Each number is 128 + 24 x the weight over its row's rms, rounded and kept within 0 to 255. Layers, rows and columns count from 0. Numbers have three digits each. The size before them is the row's rms in percent of the matrix's.

# layer 9 attention query, 256x256, rms 0.0779, rows 214-255, columns 192-255
093:122164165127134085076167162122134139201104161116153109189145157151169146106182143138117130125073140130120153119115110125081135108144110130088131136103122146171130143133109133109095113139108134
086:141083093142143146105137155131095120148112156126124143150131150165161109084154194118106134127138162129133124121123102135111175119109123127125116140122122101146139109084142120116107119129117114
084:107178103127118115101154134128127102149113123121092129151093145124142134159169096132098089168116142148157109151128129138171116164116110125102140154087086154147142123192097130081138166121103136
091:124098129108108137128082125167154143110147131139101120088110136117131147140121083149158122116148149102124106133134107108070125136144082152116121128147123103181117158167167120075131085131160117
090:142153153094173126117181132119119102093154128122140110117179142089161138126121109173127109110101123108127112157118155105075099150124137098126145142141181105153201149119080136137119134132122161
075:133085132150131126110134141151096188167129181123126157163157154127085109122142173116140068092130184124157135152120146138125125114137120164104122126099089139157104121117141129097121131130141145
080:156097132156148130123125106137107078142116126142083111111155106167099135165146149127129146124096158127122113113106141117108191150151160138102120125099142089150157125134132114135100127133140121
084:120049151111124123153107116103115100143155139114141097104124155099099124103141137107089127116098147147108133150130138129089181135112158075144175156112136094117136177131075137099114107138119120
087:124121121115121138152051122131162129110141139149121106093114121149093129128124157116065134114129134116145134106108117116101139102137173102128162148134129113109155127126091156118107113125118122
090:125113123105158145153119156145131094104142143159090121117159146173131159085069102139113129095135133149125137141148115121098154154105119185149137140183163104158166138102144093147147087122137107
080:159114104142105112141106137116162176132134116157159138119120104140115137097070095094114133133145143108111154128160108127138140101141166147162113166173110154167160128098157109155145107198091120
090:148106134156077129170129148139145155100116094152179120129122112126117134094124120107109103184156104086177142102112108129114174138143126116129102135135117118097126096088116091066142108118121144
086:156100102117143142115065131149122173164148151112126113156166131107126085109158093090154121096120153103157109154128127136094169149136144153136097097165109100140115130112160099071129123169116156
085:099116133111155123204123108146102153137139127135095075137124112120171135114174178126126142108119143128106151133105115123110163115128138131073139107160096115156112116101115138145161141131112150
084:137164152134115134133095126130157118196146088120113134134088160093069090110179147135138141145135175175118129115135141102134135112123135093117099157102116133124162115129121132136111096127142117
092:088152134122126148123128142139135117072143118131164138114121120140098146131095153108114125150121130103154175139131109141128086092109077158139125142138103139085120132109096112103143164139126100
089:134135084123093121135172142154147118084113118167099118142084147166124156103110155116121149156135123146097133125132134099146086116121096127112128134113131121062149082148096170083134155114145110
085:152145142128085152143120142133159112133179098135126110110119129203145155129114085143091165130131111113121102121128125152140080154107136118141149125150120115159131129137142096141135107112166116
091:132105133101135106112097116138098112118105122135173121100098107144127106112097130093074133120118100097137184120127155114165157112150113158115131131155180120053102111100148128153101102137126130
098:112180112130102101172143160072097148121126111146122145124132104152110087138144112118157106143149130149137131092149129167143106157132104142126121134150119167166117107134109137143141147128137156
081:121140154136139125107100094134104082154188147118096110098175122099113133148133141156155058144086153150132138122115152119090160123125186115131141154154149136128113149096141122158138127114104159
091:135101099102135150134099173171131143087089101060120100103108128159165141061112123141129154106145083118131126117127147145115133081123134117167096134154173128074129145146113161143151142100118122
082:082139145139092113154188123134098148115133149127132123123121160161113102112128141106094110121130168119152166141143142158165134122129130106128089117132142100157143149121108117096083143118146133
096:105100165090162111141138126116137144189134115102164160107105113162141149150176087105123160115129135072129097104133126146130126105145161142101104162124148118152112155107166101154196112168141165
082:111144127169150148149116121123165114114132160101146075142124174092090115099127112175133116190138158145159108114137103140106133158111136093132107106126080157143104129128127133130131074126147138
080:100163162161202149134078112114100103109097104116107106122105127131117143089185134137145097126084124142111128074115136128127118142119107083122108152108112158151137118117140119121130106130151141
103:088118073116131114125097128147137136137160120142089098136093096129116124133147157135087130124135102126104131127138168111106133126154098122091118142165158104089121136101144147109136129144129141
085:123111127099090130098153159127124174119195151098160139110098111158159108125067114130133062119180146117127153121132108165141135123140126150141135127167104147101104115135159073107134136106091142
084:144122119100153116141120053153111149201123111115088109073144121099124112143171098133118101142150108162134099082123173124135157174153134116100123147089158089165167102102132120142098129161166134
083:149166120159106122082176154151141107097140146127156129141152143126114103160085117175124112104100179162132076171122112136130113117145149116090092125100141127140128148137111115126157158116151149
108:103165084135119128128117130109148129092113143135121145117125136124109110115127165125122096145152071095133138142139144113130106133144095090132112107122145109065101128103118166148125131152113113
084:127137173170138176112126170082100136117146101144179128079097133148156125155153091108148122166150161112134100134131106110098125150108108139124119135122139155142097157125125100108170122145147128
093:130127141142102117110162138147114161143100146133148140146124159179110098103101157137164088109101151174144158132112156109108160086158114162143144140110115132089116123142123157102090205097136129
100:158148093162113160152103133098154131078058142141116150139062139098085126101062142102142200181122105128126150170115117117150120124130125176111104132110089129095146111140109105125143133111138098
083:170129143133146135139110132116113154088118175102127134110107125126135117116162156151107126127098146112132102151125131137141144126148087146091108169102088158149089161095066101110140112154152111
093:073134155119119114181132115125090163151153151138054114150159130142109169160143138090143144118065128149140117130132127137157103102127147081108142135177091121157126069100086139140113134124106149
082:117131123105175140192147102144140064101109077149102131104140087086184099143096072123086156123125119084143115103138138153186114171107107126130164116125139133143192097154099116111135146154167138
084:135139146156136150117135116102120171134080132166137135094163174115133133123118164155168119097104127107134126126140160130123120106144107175139114118142106166082127097124147150160122127166159145
089:163123113094106126105169157142127136139127114157128143142123110126147123099153112107147169101134143105102140152120121146114129098130112144114096126118150115156127126121188115101197122088130128
078:135073152109132154088113162151107184145137138105100101160162084170130129169100131143154111134152135128146134108123123117093132095149106185143108097118161128097114118120113093103142138125108172
091:180106094121089114154056141089156114144104139148160118098104118109116113090086154137135148141142147147130133140134119083145138125121132125169153156177124099113108101120129161137112141125112094
085:181117126157143114113129132144095170140173114176096130153154131133134099138147119175133114138112126145119108142116115119072117067134133126131136144155147116139145147107109100067122126111179132